Weights of a small transformer language model: MLP 1344 SwiGLU, vocabulary 8890.
Each number is 128 + 32 x the weight over its row's rms, rounded and kept within 0 to 255. Layers, rows and columns count from 0. The size above them is the row's rms in percent of the matrix's.

# layer 3 MLP down (transposed), 1344x512, rms 0.0422, rows 247-281, columns 128-191
size [ 85  94  92 110 101  99  96  92 107  97 108 106  95  90  99  91 102 103  87  94  96  94  92  95 115  98 123 103 100  86  86 104  97  94 100]
[[ 83 162 197 151 130 124 134 161  92 117 105 124 116 120 122 148 165 127 153 109 146 112  90 146 112 148 138 203 129 164 128  80 145 139  92 125 126 155 111 149 111 154 146 107 151 113 102  82  91 111  77 139 159 134 115 157 113 133 163 162 131 131 146 113]
 [115 107 185 121 147 115 109 143 126 161 123 115  60  52 142 149 123 156 122 107 140  99 120 148 178 106 118 178 128 107 172 124 161 179 151 139 120 104 136 113 109 120 151  94 138  98 122 141 157  96 163  94 141  81 153 147 115  89 120 116 170 152 145 174]
 [ 82 132  97 153 121 203 107  96 101 136 174  96 141 122  98 161 172 157 174 110  86 184  91 159 169  76 176 136  74 116 140 170 146 115 171 130 120  65 120 136 102 159 137  30 132 145  63 160 142 108 136 102 132 100 113 116 178 137 147 151 130 126 138 153]
 [ 73 130 109 116 123 149 207 165 150 109 102  83 150 117 130  95 125 150 140 100 123 126  87  89 142 115 162 132 164 125 147  97  98 110 169 110 216 176  83 137 130  83 187 128 106 127 157 125  61 134 126 124  96 175 152 148 128 135  79  97 161 151 157 122]
 [129 174 172 105  81 156 186 161  94 218 156  75 143 111 129 100 102 139  95 149  88 155 125 154  85 122  93 133 112 127 145 153 145 115 130  77  56 134 121 153 162  81 106 107 130  86  77 161  90 172 135 173  98 139 120  91 102 144 139  93 177 179 124  90]
 [161 151 104 191 139  98 140  69 141 123 162 171 159 152 144 154 142  88 123  94 144 145 136 107 135  77 140 186  77  48 157 160 147 155 127  87 175 102  89 147 112 133 134 106 113 128  96  89 145 117  77 134 151 105 108 146  87 135 129 174 126 153  94 105]
 [116  88 112 151  98 125 107 141 116  79 215 166 139 111 152 183 165  78 139  87 109  99 120  95 167  92  52 180 129 151  91 141 120 191 136 141 172  89 134 115 135  96 131 150 153 141 105 104 111 153 126  88 142  94 116 151 131 164 161 147 158 165 121 137]
 [169 106 145 165 167 116 110 147 149 123  79 135 103 102 129 179 121 101 149 112 135 102  90 138 106 163 152  59 140 139  91 131  96  82 112  72  94 160 102 104 144 166 152 117  91 149 179 155 105  83  94 170 142  78 143 136 162 141 180 127 104 174 170 151]
 [165 121 127 116 141 134 119 147 142  52 122 152 120 137 189 137 171  71 191 153  89 138 157 114 107 141 148 167 150 163 105 133 130 119 171 101  80 154 124 190 145 128 146 145 155 137 165 119 109 164 158 173 122 132 153  75 125 171  72 149 114 118 154 105]
 [136 153 125 104 119 121  78 117 158 142  65 119  80  18 116 139 100 124 141 168 124 150 127 137  99 153 109 166 142 196 131 125 150 117 200 138 100 101  81 110 151 113 149 171 129  91 167 118  91 107 202 119 141 104 146 155  90 132  99  94  92  80 143 109]
 [134 112 145 121  98  97 114  49 221 196 137 126 137  66 138 169 158 170 133 106  80  97 150 145 114 131  88  78 104  82 164 118 115  98 140  60 100 162 117 148 149 102 176 136 125 142 139 107 121 115 129 119  99 176 149 128 162 174 123 122  88 139 100  96]
 [ 82 174  75 105 128 135 141  88  77 115 151  99 106 178 146 116 124 149  65 164 149  72 207 172 175 133 180  81 143 149 116 165 183 147 161 173 201 119 101 118 121 126 132 112 105 100  93 146 164 116 149 138 189 151 131 161 233 123 102 159 136 140 143 129]
 [ 83 127 118 117 155 141 131 161 138 118 106 107 147 151 178  82 133 143  96 184 162 121 141  74 154 136  97 124 116 136 137 138 130 159 150 142 159 101  99 164 135 171 115 204 137 108 136 124 152 150 145  94 141 139 128 157 144 127 133 139 154 168  73 102]
 [ 86 126 127 143 135 149  55 155 116 111 134 173 166 113 115 135 104 173 202 155  79 128 113 114  73 139 148 115 188 144 152 134 114 153 132 149 108 113 172  86 128 123  75 150 142 105 127 121  97 131 112 117 116 121 103 163  77 148 122 127  58 121 130 181]
 [118 138 132 164 161  56 149 187 115 132 110  41 126 146 153 125 132 130  90  91 163 128 134 155 103 114 102 111 138  68  85 118 109 112 181  80 168 120 128 154  65  98 139 111  93 122  99 112 162 105 120 101  64 110 148 136 143 106 173  76 115 133 146 115]
 [103 112 154 118 110 130 110 146 132  81  86  73  89 115 164 187 152 177 116  98 154  63 182 149 117  88  99  99 104 127 126 143 120  95 164 141 144  69  68 109  60 115  54 150 131 151 160 130 147 155 186 138 136 141 107 150 169 122 153  85  95 166 173  90]
 [175  97 110 133 155 127 168 175 136 166 100 120 113  80  80 175 141 169 137 142  85 111 141 174 113  95  85 160 164 133  98 111 137  83 129 143 131 133 133 169 103 106  94 144 150  74 159 169 110 140  80 145 148 146 103 136 115 157 183 106 129 122 116 144]
 [143 208 160 108 159 127 130 164 120 131  95 137 131 178 147 147 115  88  67 113  73 128 168 161 117  80 101 117 156 132 109 116 133 128 121 171 130 132 101 145 141 172 151 112 150 158 114 129  49 100 149 145  67  81 187 174 172 134 173 123 123  87  74 137]
 [214 135 140  86 193 106 133 167 127 174 143 153 175 100 146 122 115 124 153 134  94 190  81 101  80 114 164  99 197 138 138 121 112 110 146 129 104 133 101  84 134 116 233 128 161 131 172 127 153 139 148 140 109 140  90 110 137 158 129 174 109 150 104 151]
 [153 162 103 130 140 146  71 135 209  73 112 172  77  99 140  92 145  94 101 109  51 120  95 150 131 110  99 182 111 125 126  91 132  80 189  99 150  90 180 123 123  89 162 161 114 159 105  86 145 138 165  80 129 138  97 156  90 116 123 121  97 100 139 128]
 [ 90 129 182 160 100 106 157 142 126  58 102 121  55  79 183 106 117 107 108  71  73 142 121 152 113 131 109 106 181 106 170 164 147 134  77  88 111  50 145 128 153 170 145 109 116 136 145  94 133 132 116 120 163 142  47  94 124  99  75 161  88 130 126 191]
 [ 88 161  86  74 155 120 103 114 116 109 122  99 121  50 103 190  55 131 119  89 117 166 133 155 113 100 113 101  71 129 170 106 118 164 198 164 203 175 130 160 167 177 168  80 120 124 183 123 161  87  90 113 129  56 125 121 137 172 162 136 152  76  91 112]
 [ 99 137 148 114 123 132  59 141 114 153 172  94 163 143 134 140 126 102 137 113 116 153 127 170 134  91 150 117 167 150 125  85 134 157 135  85 129 176 101 146 159 152  97 126 103 154 104 136 113  97 122 148 127 127 167 102 112 168 139 123 137 158 161 145]
 [114 131 122 161 158 111  99 129 148 111 122 120 171 156 102 165 150 108 152 156 153  80 104  95 116 163 109  34  86  55 117 119  89 112 160 111 162 123 132 110 126 135  98 141 125 207 116 177 151 132 121 135 111 112 142 142 119  57 185 170 140  74  90 128]
 [ 90  97 139 115  95 181 138 126 102 152 162  74 100 156 114 153  58 153  76 141 178 124 187  47 166 148  99 166 153  82 112 120 114  95 103 119 133 113 105  76 152 151  89 141  81 111  95 157  76 172 176  98  76 134 114 149  74 115 110 144 119 131  25  40]
 [182 137 131 133 130 125 141 130 109 100 102 116  76 116 135 189  99 120 145 141 177  99 159 178  79 125 125 186 133  90  80  99 154 141 106 134 157 107 154 173  97 124 211 159 179 140 148 162 103 166 118 139  89 106 122 120 161 113 142 175 175  67  92 178]
 [155 135 201 120 150 142 128 109 119 112 105 102  96  91 140 100 154  97 141  98 137 169 131 111 100 125  72 121 169  95 124  84  78  83 145 149 190 138 101  42 188 166 147 150  96 132 116 117 114 122  72 113 150 154  99 173  97  79  95 124 118 144 118  74]
 [118 149 146 131  90 125 104 145 146 159 172 135 110 139  82 117  90  85  75 130 121 131 104 143 102 173 119 122 114 111  69 117 149  58 175 104 134 127 114  97 117 210  99 141 122 178 149 135 124 222 155 133 166 137 140 101 139 163 120  91  79 154 101  99]
 [115 128 142  88 100 169 133 162 108 149  86 184  71 162 108 118  89 152 129 113 181  67 179 131 104 106 122 147 164 188 128 102  91 106 139  89 124 121 142 100 125 184 143 133 122 108 108 119 142 137 125 180 179 120  77 160 153 155 122 152 140  66  87 145]
 [155 111 107 118 148 158 129 115 168  93 131  76 108 144 168 112 141 130 138 161 114 132 167  98  53 157 153 184 153  73 105 114 122 131  99 154 144 105 144  30 158 133 175 116  95 115 169 152  70  93 129 140 107 125 134 159 160 142 168 171 108 145  74  95]
 [ 83 132 127 166 145 122 144 116 115 153  94 155 130 132 113 118 119 184 139 132 162 129 122  86  58 157 118 153 144  97 117  70  57 133 144 177 149  78 168 132 164 172 162 140 185 138  94 128 116  87 100 162 102 122 125 169 113 134 106 198 113 121 143  88]
 [132 124 213 128 104 116 131 132 118  84 142 129 156 143 168 108 139 121  67 164 103 110  57 140 131 148 135 132 137 138 102 120 113 131 110 131 149 110 138 134  77 103 102 182 101 174 142 129 146 118 167 139 118 164 140  92 118 149 137 121 107 114 142 126]
 [ 90 130 120 118 157 163 180 119 166  93 179  99 120  72 133 114 123 141  52 192  92 134 140 134  99  89 120 106 152 145 108 133 139 165 110  99 119 165 168 145 167 143 177 109  74 102 112 117 151 121 117 127 150 154  92 210  73 167 105 104 136 137  59  65]
 [166  98 126 138 119 120 161 106 106 167 167 173  99  99 141 174 106 136 197 108 149 103 154 152 141 139 122 190 168 125 156 164 117 124 117 133  96  98 142  88 175 104 162 133 130 116 159 102 129 174 115  99 149  89 115 124  98 119 157 104 143 187 123 138]
 [147 105 141 159 128 133 128 131 127 118 110 170 100 198 159  95 103  29  90 116 128 100 158 116 127 152 125 156 165 153 125 124 137  74 132  79 123 155 102  13 107 112 102 136 116  67 150 150 102 139 125 124 125 169  61 127 147 146 136 128 177 174 130 106]]
# layer 3 MLP gate, 1344x512, rms 0.0411, rows 248-282, columns 128-191
size [ 95 100 101  98  99  92  92 110  97 105 102  93  92 108  93  97 108  91  95  99  92  94 100  99  98  99 100 101  86  92 104  93 103 101  96]
[[164 108  97 123 131 159 190 124 127 114 140 127 189 151 102 156 136 115 103 174 116 191 155  92  78  88 120  80 110 133 107 137 106 109  96 107 130  81 150 117 139 114 155 162 181 186 123 141 103 123 136 150 149 144 103 117 147 154 131 161  84 135 111 125]
 [156 148 118 130 151  58 154 133 130 151  85 191 144 110  76 160 108 123 111 138 159  91 178 131 111 165  67 114 100 113 132  70 157 105  91 155 156 189 159 119 133  97 121 223 122 135 143 111 138 104 108 152 118 105 156 210  72  99 107  73  95 123 153 123]
 [207  90 160 146 116  87 186  65 105 197 190 158 106 109 156 166 183 166 126 137 145 129 149 122  67 138 104 103 134 112  72 138 171 122  81 103 112 133 173 109 126 110 158 152 159 136 143 105 140 102 107 126 136 169 129 125 188 157 217 154  77  25 191 107]
 [163 110 165 137 132 159 124 185 163 103 175  69 117 160 117  87 131  87 120 102 109  90  74 127  79  95 120 154 110 120  76  67 151 149  87 116  74  85 178 152 100 117 169  97 148 168  35 120 136 105  73 121 139 159 168 138 127 131 148  50 114 124 170 155]
 [142  99 147 132 162 159 147 153 134 132 149  82 118 126 116  45 132 140 110 104  98  93  87 131  76 143  83 111 125 121 152 117 142  97  80 206  76  69 151 108 146 138 147 138 167 152 138 158  85 146 201  96 105 165 123 103 119  92 134  93  79  86 119 114]
 [149 143 210 128 172 122 123  89 108 179 142 154 115 120 135  88 137 131  76 168  91 128 113 167  67 166 120 158 118  98  96 101 145  92  76  96  86 118 152 181 151 116 118 144 122 139 120 111 149 177 119 141 139 163 116 128 157 119 112 104 123 114 100 164]
 [127  93 150 178 203 150 120 173 158 137 109  87  92 104 125 180 165 161 118  94 155 106  86 139  88 185 159  83 137 117 110 148 123 107 102  46 100 143  63 117 165  91 153 105 160 178 182 138 122 108  68 174 117  97 143 150 148 115 177 153  70 142 145 124]
 [184 150 152 136 122 197 106 131  86 158 130 121 138 147 181 140 203 113  84 119 155 183 170 126  72 126  81  98 194 177  88 163 126 128  92 115 179 137 122 116 133 143 158 125 118 132 107 121 138 108 106 129 151 119 143 128 171 136 117 104 148 157 111 125]
 [148 115 137 123 129  85 132 160 173  89 109 122 124  81 127 100 137 148 148 159 179 165 124  85 107 116 187 112 118 144 134 123 125 103 140 115 114  96  89 119 104 107 120 123 139 110 181 139 115 122 136 127 120  91 166 134 104 150 136 110 108  91 119  64]
 [162 126 161  87 161 197 127 154  96 121 164 142 192 139 154  84 112 137 143 179 111  93 115 149 108 149 116 106 128 127 139 181 143 133 118 109 114  94 159 105  62 105 116 119 127 126 120 177 132  69  80 181 197 162  56  59 138  74 154 154 157  97 150 104]
 [161 123 191 105  96 171 126 184 100 114 128 101 130 171 196  98 120  92 178 105  91 167 132  92  72 176 128 152 119 147  35 116  65 123  66 113  95 109 161 137 139 170 169 174 163 150 137 111  41  89 144 114 102 155 117 120 166 138 101  88 146  83 138 140]
 [ 53  72 189 110 161 150  91 204  95 154  92 132 120 197 155  65 159  87  74 189 135 122 106 106 135 114 124 146 150 104 111 129 141 169 147 141 154  68  91 113 156 162 113 142 139 156 113 135 135 161 175 119 121 199 198 133 126 148  82 119 126 154 112 136]
 [131 107 129 129 128 128 185 113 124 163 131  76 117 150 144 107 159  83 135 127 120 153 128 106 150  67  82 163  70 142  68 126 166  33 124 170 206  49 123 138 156 160 136 128  51 216 149  92  97 116 153 156  68 154 117  80 157  71 104 112 160 113 143 121]
 [106 188 141 169 206 203 137 141 112 165 131 151 126 127 155 130 115  92  89 108 130 149 158 105  97 142 181 100 116 128 134 146 123 117 134 167  92 127  78 162  93 106 156  77 161  89 166 168 148  91 140  76 118 166 157 140 154 121 100 101 157  88 147 115]
 [143 120 139 116 157 151 135  91 140 148 136 147 143 173  85 100 127  83 136 127 110 160  77 105 125 131 124 112 122 125 129  35 111 185  94 128 108 124 175 152 132  96 159  84 132  94  88 142  93 123  79 138 107 131 153 107 119 146 110 172 139 100  87 183]
 [153  47 171 199  43 193 152 189 130 116 102 123 127 101  94 157  95 136 134 109  85 118 107  92  83 144 111 120 176 131 148 119 103 107 138 123 152 137  90 118 165 143 162 102 131 151 134 171  69 151  84 177  89 172 147  95 141 172 147 136 111 119 123 153]
 [114 158 143 126 123  96 150 144  68 117 106 118 109  98 102 198 163 157  61 129 152 143 113 128 118 121 122  72 128 162 111 109 191 126 158 181 108  91 106 166  87 123 169 124 131 116 129 100 149 103  74 171 101 156  82 127 160  84 116 139  73 168 160 102]
 [210 130  84  71 135  78 180  98 141 103 154 120 128 105 148 123 107 140 165 148 169 154  98 128 138 130 118  56 148 130 100 120 116 113 164 145 134 150 110 134 113  99 123 130 131 119 204 137 163 186 174  89 105 137  97 180 164 117 128 135 190 153  41 142]
 [105 162 129 164 100  97 152 159 104 125  89 168 114 136 106 192 155 156 101 120 145 152 125 132 117 111 172 113  84 138 119 153 133 102  91 102 102 112 141 126 106 110 123 143 116 145  51 138 169  92 140 110 111 120 156 116 139 146  40 150  96 133  86 138]
 [165 115 168  81 142 109  85 152 114 130 135 104 121 204 150  90 134 130 162 146 174 187 157  88  81 113 170 147 162 137  87 133 137  62 113 158 163  43 148 104 144 127 184 150 103 132 102  80  60 152  98 188 113 165 156 166 161 161 215 130  58 108 107 151]
 [130 166 186 158 165 200 112 151  94 139  96  71 131 123 160  84 158  96 127 127 138 136 147  75 122 189 122 168 132  90 105 160 127  87  87  97  98 114 151  77 124 119 169 126 131 153 129 152 123 181 145 159 139 182  63 114 140 142 100 106  99 147 175 125]
 [139  68  96  99 125 121 129  88 126 176 154 131 134 155 170 148  43 155  43 157  99 139 124 105 130  97 133 175 141 151 121 137  96 113 136 148 108 175 130 100 151  60  92 119 118  99 127 150 151  41 103  78 112  63 119 155  92  97  78 138 165 180 154 111]
 [118 154 168 160  84 177 136 147 133 122 157  66 121 117 118 174  65 138  88 179 202 139 153  97  89 147 166 141 132 114  95  96 128 136 107 143 140 132 176 131 183 122  96 113 123 123 147 147 121 122  88 169  70 139 112 137 112 164  83 119 100 121  87  38]
 [120 161 163 138 103 153 123  94 120 121 164 100 102 131  91 112 116 100  77 102 147 127 177  58 113 129 104 105 109 151 106 107 145  93 110 135 116  98 135 123 172 110 145 153 115 137 106  97  42 201 109 164  97 152 123  79 154 166  58  92 104 139 125 120]
 [115  96 166 105 121 126 159 120 118 122 101 156 130 121 155 146 125 126 125 132 193  92 107 111 126 101 115 164  83 115 107  89 154 131 126 128  69 118 135 159  78 109 133 171 148 146 117 177 127 154 126 152 160 144  95 101 146 122 166 119 113  33 143 114]
 [103 151 170 132 178 137 109 128 109  82 129  66  72 137 140 116 162 125 126 135 196 111 188  87 114  77 113 122 130 153 122 115 153  92 113 176 117 115  86  69 109 113 161 135 128 110 142  61 104 122 117 135 139 153 138 149  96 157 113 151 113 125 101 108]
 [161 120 140 149 186 167 169 169 182 146 127  98 163 134 129 130  96 135 173  78  76 119 134  86 151 154 118 134 130 133 121 150  72 174  64 151  97  82 162 178  89  65 176  43 150 122 142 120  99 100 130 162 180 136 142 158 151 143 152 158 148  84 167 126]
 [134 179 154 123 141 147 133 127 147 110 162  32 124 102 147 163 106 127 101 131 104 149  74 173 102 179 108  66 114  51 141 150 153 119 114 124 150 125 105 140 160 143 128 129 124 123 149 174 110  52 113 157 132 159 162  70 126 165 148 105 113 184 151 114]
 [126 134 108 103 164 140 147 146 123  91  90 113 148  85 163 165  51 100 151 169 150 144 127  64 134 183 141 152  91 115  84  59  66  80 133 157 159 130 139 168 131  92 152 147 133 142 162 164 155 192 146 145 125  72 105 144 176 133 160 168 102 137  29 106]
 [ 85 161 145 219 141 119 161  90 127  91 104 169 166 153 145 107 121 150 152 127 187 143 122 112  63 191 103 126 141 101 101  58 114 164 135 154 188 120 192 137 146 191 124 174 197 122  75 123 129 131 127 154  94 143 130 171 145 107  95 162  95 107 130  86]
 [ 86  56 120 157 149 144 134 105 132 157 203 105 104 122 162  95 153 161 135 141  96  98 156 109 157 129 147 156 148 139  93 124 111 158 119 140  97 141  94 184 155 206 138 131 137  73 117 120  94 146  83 162 124  95 111 179  83 137  93  87 148 115 135 126]
 [130 128 127 127 102  97 110 183  89 195  66 166 162 175 115 130 132 128 156  93 209 104 131 128 168 141 105 171 105 113 147 105 129 100 129 160 127 119  62 118  97 125 112 176 216 142 142 134 117 122 113 111 114 118 145  54 187 119 117 158 133 129 183 185]
 [162 164 114 153 139 160 159 150 146 153  97 175  97 122 147 147 137 152 176  91 148 143 179 155 113 107  68  80 150 165  41 169 115 170  76 100 161  74 153 128 154 127 125 139  74 157 141  88 117  85  82  97 189 117 138 137 158 130 128 107  99 167 131 122]
 [156 100 147 156 145  93 132 158 112 141 114 167 130 122 149 128 111  97 114 157 125 136 190 114 105 111 135 112 150 140 173 157 168 130 131 109 149 140 102  73 115 147 153 195 126  87 111 107 141 134  99 163 151 128 113 167 139 111 145 121 136 155 164 109]
 [114 139 147 126 209 186 100 146 114  99 117 103  98 144  58  89  87 124  85 119 109 132 102 171 110 102  92 129 106 102 105 114 104 166  87  98 117 142 154 171 144  66 146 116 165 124  63 105 100 140 112  68  83 149 142 142 226 114 101 130 126 134 118 124]]
# layer 3 MLP up, 1344x512, rms 0.0432, rows 248-282, columns 128-191
size [ 88  92 111 101  97  97  88 107  97 107 108  96  87  99  92 101 106  94  90  92  91  93  94 115  96 115 105 103  90  87 105  95  93  99  91]
[[173  53  66 140 100 130 153 121 200  97 161  74 101 124 154 199 160 144 181 121 128 154 126  68 196 135  82  95  97 155 130 169  76 130 188 136 151  89  74 105 113 139  70 111 124 177 174 168 126 120 127 147 174 102 149 168 174 123 116 166 139 142 110  79]
 [150 177 129 100 153 105  98 193 135 130  82  84 123 134 116 126  83  81 155  91 165 128 123 112 127 154 143 134 178 107 109  73  91 121  85 129 188 153 132 124 144  81 112 202 135  95 176 114  99 103 103 122 143 152 117 171 111 109 172  91 139 110 102 111]
 [141 104 112 129 141 171 187 116 108 152 106 105 141  79 114 164 110 148 162 107 117 142 130  65 152 108  83 134 158 190 151 154 100 114 155 174 120 153 109 123 136  88 127 132 134 124 192 137 142  74  85 111 155  91 139 144 125 131 142 109 125 135 141  48]
 [106 156 156 107  77 124 118  99 127 168 140  98 119  92 110 134  93 152  86 204 127 141 198 146 110 125 105 125 117 157 153 112 129  85 159 142 121 144 177  88 175 106 141 150 113  98 123 165 116 164 172 164 104 135 121  94 119 123  81 121 121 126  92 126]
 [150 164  70 149 175 183 113 101  95 130 170  66 122 141  82  48 147 135 142  57  66 147 103 110 148  97 126 144 144 109 192 204 117  55 131 164 133 168 106 121  63 141  99 105 148 138 155 171 129 121 141  68 108 154  88 125  72  79 177 123 152 187 123 153]
 [127 141 131 154 174  82  74 103 159  81 174 179 122  56 159 174 135  89 105 122  86 114 159 143  75 134  47 170 184 105 132 165  99 204 118  97 164 130 158 133 141 120  76 168 112  86 151  97 154 164 127 106 179 120 102 173 139 119 147 108 144 201  92 175]
 [148 137 164 123  79  79 140 106  88 111 123 150  41 135 116  75 146 113 117 149 102 105 113 132  94 110 137 124 146 157 103 124 132  90 114 116  81 149 122 141 163 148 129 165 142  92 110  89  53  83 131 120 100 126 144 110 116 122  89 114 123 150 195 164]
 [151 152 100  68 207 110 124 103 154 129 190 162  97 143 134 132 156 125 139 183 152 131  99 169 121  42 120 133 106  87 108  96 200 144 127 155 144 110 126 111 152 123 104 161 140 159 180  69 101 168 125 166 111 168 116 102 101 109 142 172 141 131 120 117]
 [113 143 169 156 152 179 117 158 176 123 137 132 181  84  65 133  83 126 157 172 147 189 113  99 136 127 160 168  74 154 126  59 204 116  71 199  23 134 174  98 124 127 154 109 101 129 123  70 103 101 117 120  69 158 145  91 166 141 121 123 117 103 137 118]
 [108 126 123 116 149 134 107 125 187 134 130  74 120  83 110 114 117 122 145 111 117 128 160  73 121 129 172 171 149 134 148 168 145 136 151  81 139 116 120 102 159  57 178  54 106 126 153 121  96 127 176 109  91 155 171 153 136 142 119 136 111 144  69 136]
 [146  88 135  90 155 161  80 131 139  98  86 137  71 135 111 142 103 116 150 141 103  86 105 138  79 139 154 117 102  97 126 126 119 117 177 117 186  84 152 148 163 143  76 144  91 180  94  91  75  94 191 150  69 158  99 171 225  98 115 142 146 150  72 144]
 [153 188 182 135  70  66 161  82 134  67 173 104 102  99  79 132 162 154 125 108 143 180 170 132 172 157  93 170  45 148 125 167 121  58 145  90 145 149 133 137 159 112 180 141 100  76 111  83 148 102 108  58  89 133 100  92 116  86 150  98  98 171 109  96]
 [ 83 133  94 124 113 108 152 157 151 136  81 121 206 105 175 184 130 109 186 139  89 118 152 135 123  42  56 176 127 143  85 134 147 130 194 155 165  91 101 132 188 166 124 159 134 136 171 141  94 114 158 134 101 164 126 149  65 103  94 153 100 126  95 136]
 [ 80 142 101 160 130 131 113 113 102  70  97 118 115 200 138 122 101 177 119 135 137 118 141 110 161 113 162 154 128 146 107 117 109 148 173 122 146 126 130 147  88 137 111 144  92 121 131  95  99 142  95 153 112 135  85 138 129 151 134 150 127 137 179 162]
 [136 196 104 130 164  95 115 120 124 142  93 134 114 153 167 128 122 119 146  96 132 125  72 117 179 105 150  73 132  73 186 100 104 171 124  98 115 157  59 119  97  89 127 123 125  88 186 162 179 155  92 167  77 137 144 144 132 139  91 185 145 156  84 158]
 [ 86 128  82 112 141  78 165 120 134 104  79  98 125 106 119 155 147 122 172 136 141  89 157 168 135  96 140 155 118 130 149 113 192 154 110 153 145 113 108 175  60 124 137 180 185  69  91  73 148 135 118 136 175 105  73 170  81 148 111 153 125 140 179 130]
 [106 102 136  92 146 130 107  71 100 195 164 180 172 137 132 102 108  84 134 157 133 122 152 116 138 142 103 121  96  96 117 124 130 116 136  95 171  94 109  58  88 101 141  94  82  99 168 176 120 155 143 151 136 156 147 129 119 141 117 113 151 183 140 154]
 [ 67 105 105 168  68 151 116 112 114 109 115 120 109 137 115 130 127 135 113 134 159  71 162 156 164 163 102 165  83 140 170 147 154 140 125 132 146 128 170 139 120 133  80 181 102  89  97 170 132 125 112  91 163 113 121 112 102 133 124  69 170  98 155  86]
 [137 146 122 128 176  94 140 123 126 104 104 167 134 164 102 134 146 150  79 176  70 107  81 158 136  90 144 109 103 150  61 153 148 119 124 119 134 149 141 166 112  71 145 157  70 140  88  71 134 148 161  71 153 116 110 160 127 123 102 127 126 127 139 117]
 [138  91 127 162 116  97 130 147 158 129 150 157  81  75 130 151 160 106 101 127  65  86 123 165 122 136 100 135 123 155 146 132 135 166 178 119  85 132 151 164 164 139 113 147 158  92 189 155 138 131 140  62  68 129 135  91 153 110 135 121 152 112 117 117]
 [ 62 116 102  68 178 188 100 161 135 106  66  54 164  83 134 147 154 113 171 123 145 181 127  98 153 128  90 135  96 113 126 107 128 183 153 184 178 130 152 135  95 144 168 111 144 109 183 146 137 135 158 142 158 143 112 108 154 159 174 102 146  78  77 118]
 [152 138 133 132 117 131 197 115 145 136 124 162 140 122 162  79 103 151 138 203 116 125 108 108 152 172 152 139  69  92 151 174 146  87 129 191 115 112 183 103 120 107  99 114 138  74 141 123 122 144 151 119 152 137  39 139 148  90 138 125 131 122 129  82]
 [ 98 130 119 100 104 172 193  50 167 165  86 147  42 111  76 134 111 141  94 139  84 142 114 143  61 107 102 138 161  92 118 136 165  88 103 119 165 114 123 212 105 117 122 116 145 161 111 109 153 118  74 168 115  87 198 133 113 162 119 132 137 159 150 116]
 [140 118 139  57  84 201  64 120 108 167 162 108 147 173 129 110  73 110 107 177 139 145 167 101 174 169 120 169 140  56  80 161  86 120  96  98 126 147 166 158 124 147 155  86  93 144  86 189 124 119 159  68  96 163 100 160  83 141 152 125 126 142  37 122]
 [165  99 160 101 152 152  71 153 138 144 185 141 159 186 155 103  60 138 141 117 129 121 162 160 110 148 130 150 139 100 155 147 112 143  84 122 167  85 139 110 133 213 128 105 182 176  76  94 126 113 108 135 144 163 133 121 114 156  90 110 154 115 120 172]
 [172 126 150 125 116 148  85  99 123 154 165 165 101 118 135  73 125 109 119 117  86 132 129 137 123 129  91 148 161  78 116 130  64  68 160 142 205 157 110 111 196 182 151 124  72 134 135 166 155 126  78 123 111 143 124 180 127  62 153 133 136 163 102 126]
 [124 120 134 166 161 126  72 129 116 129 121 118 150 200 133 225 123 106 105 120 105  94 121 118 149 141  95  91 149  59  61 131  97 177 134  69 129 179 107 106 177 108 169  54 117 179 148 110 176 122  87 131 133 166 148  89 119  96 155  88  83 129 124 157]
 [112 158  97 129 165 185  69 179 122 103 110 127 149  97 134 147 112 147 149 152 143 202  51 147 133 150 155 123 121  86 173 125 120 147 185  97 103  78 138 163 119  66  99  94  89 136 135 225 100 147 135 153 117 135 105 156 133 129 162 150 137 127  62 139]
 [ 92 142 150 157 123  77 123 130  96 179 112 179 176 111  76 140 149 118 150 126 117 150 103 167 163  98 117  53 106 147 151 121 132 152 133  69 157 159 109 201  72 113 120 155 144 107  93 118 173 188 116 126 127 108  99  76  94 133  91 102 141 128 155 124]
 [140  88 126 111  77 154 113 166 129 121 138  93 103 134  84 174 145 125 156 133 119 116 148  99 149  76 139  73  97 121 129 156 154 110  99  94  83  84  86  99  99  82 239  62 110 145 125 137  85 123  86 109 117 148 106 101 116 173 100 131 125 134 132 175]
 [153 148 114 113 138  77 151 155 164 153  86 108 133 137 169 163 105 110 169 195  91  67 155 135 150 125  92  71 115 104 141  77 126 160 143 146 109  90 131 152 156  82  97 162 106  82 112 134  92 136 110 165 133  45 152 151  62 144 156 114 111 192 140 112]
 [157 105  86 135 157 112 168 114 100 154  84 159 154 134 121  91  80 138 141 171 119 172 102 130 177 140  93  78 108 138 136 143  90 103 148 140 180 135  97 117 143  55  84 147 155 143 190 104 172  72 148 120 109  89 153  91 113  93 133 166  82 149  90 122]
 [ 53 190 128 113 107 113  62 162 132  90 118  77 120 137  84 105 127 144  51 170 115 177 125 159 102 123 170  67  89 143 120 130 124 138 137 121 160 164  84 114 146 151 150 142 113 142 136 146 175 118 116 149 117 154 110 122  81 126  92 117  87 114 126 107]
 [140  59 164 131 151 120 112 126 147 115 139 148  95 158 101 148 116 118 120 108 111  91 129 111 111 184 109 162 191 144  66 127 132 111  89 143 133 115 108 108 146  60 164 105 120 108 170 170  74 154 131 127  87 130 129 119 153 146 100  99 113  87  87 189]
 [ 97  98  67  70 222 160 110 163 125  42 115 159 127 116  73 107 113 187  73 179 156 124  96 174 130  90 104  77 141  89  99 100 114 126 136  70 130 161 111 148 155  96  75 132 155 132 176 116 141 112 115 130  93 142 111 136 174 131 134 153 169 156 141 135]]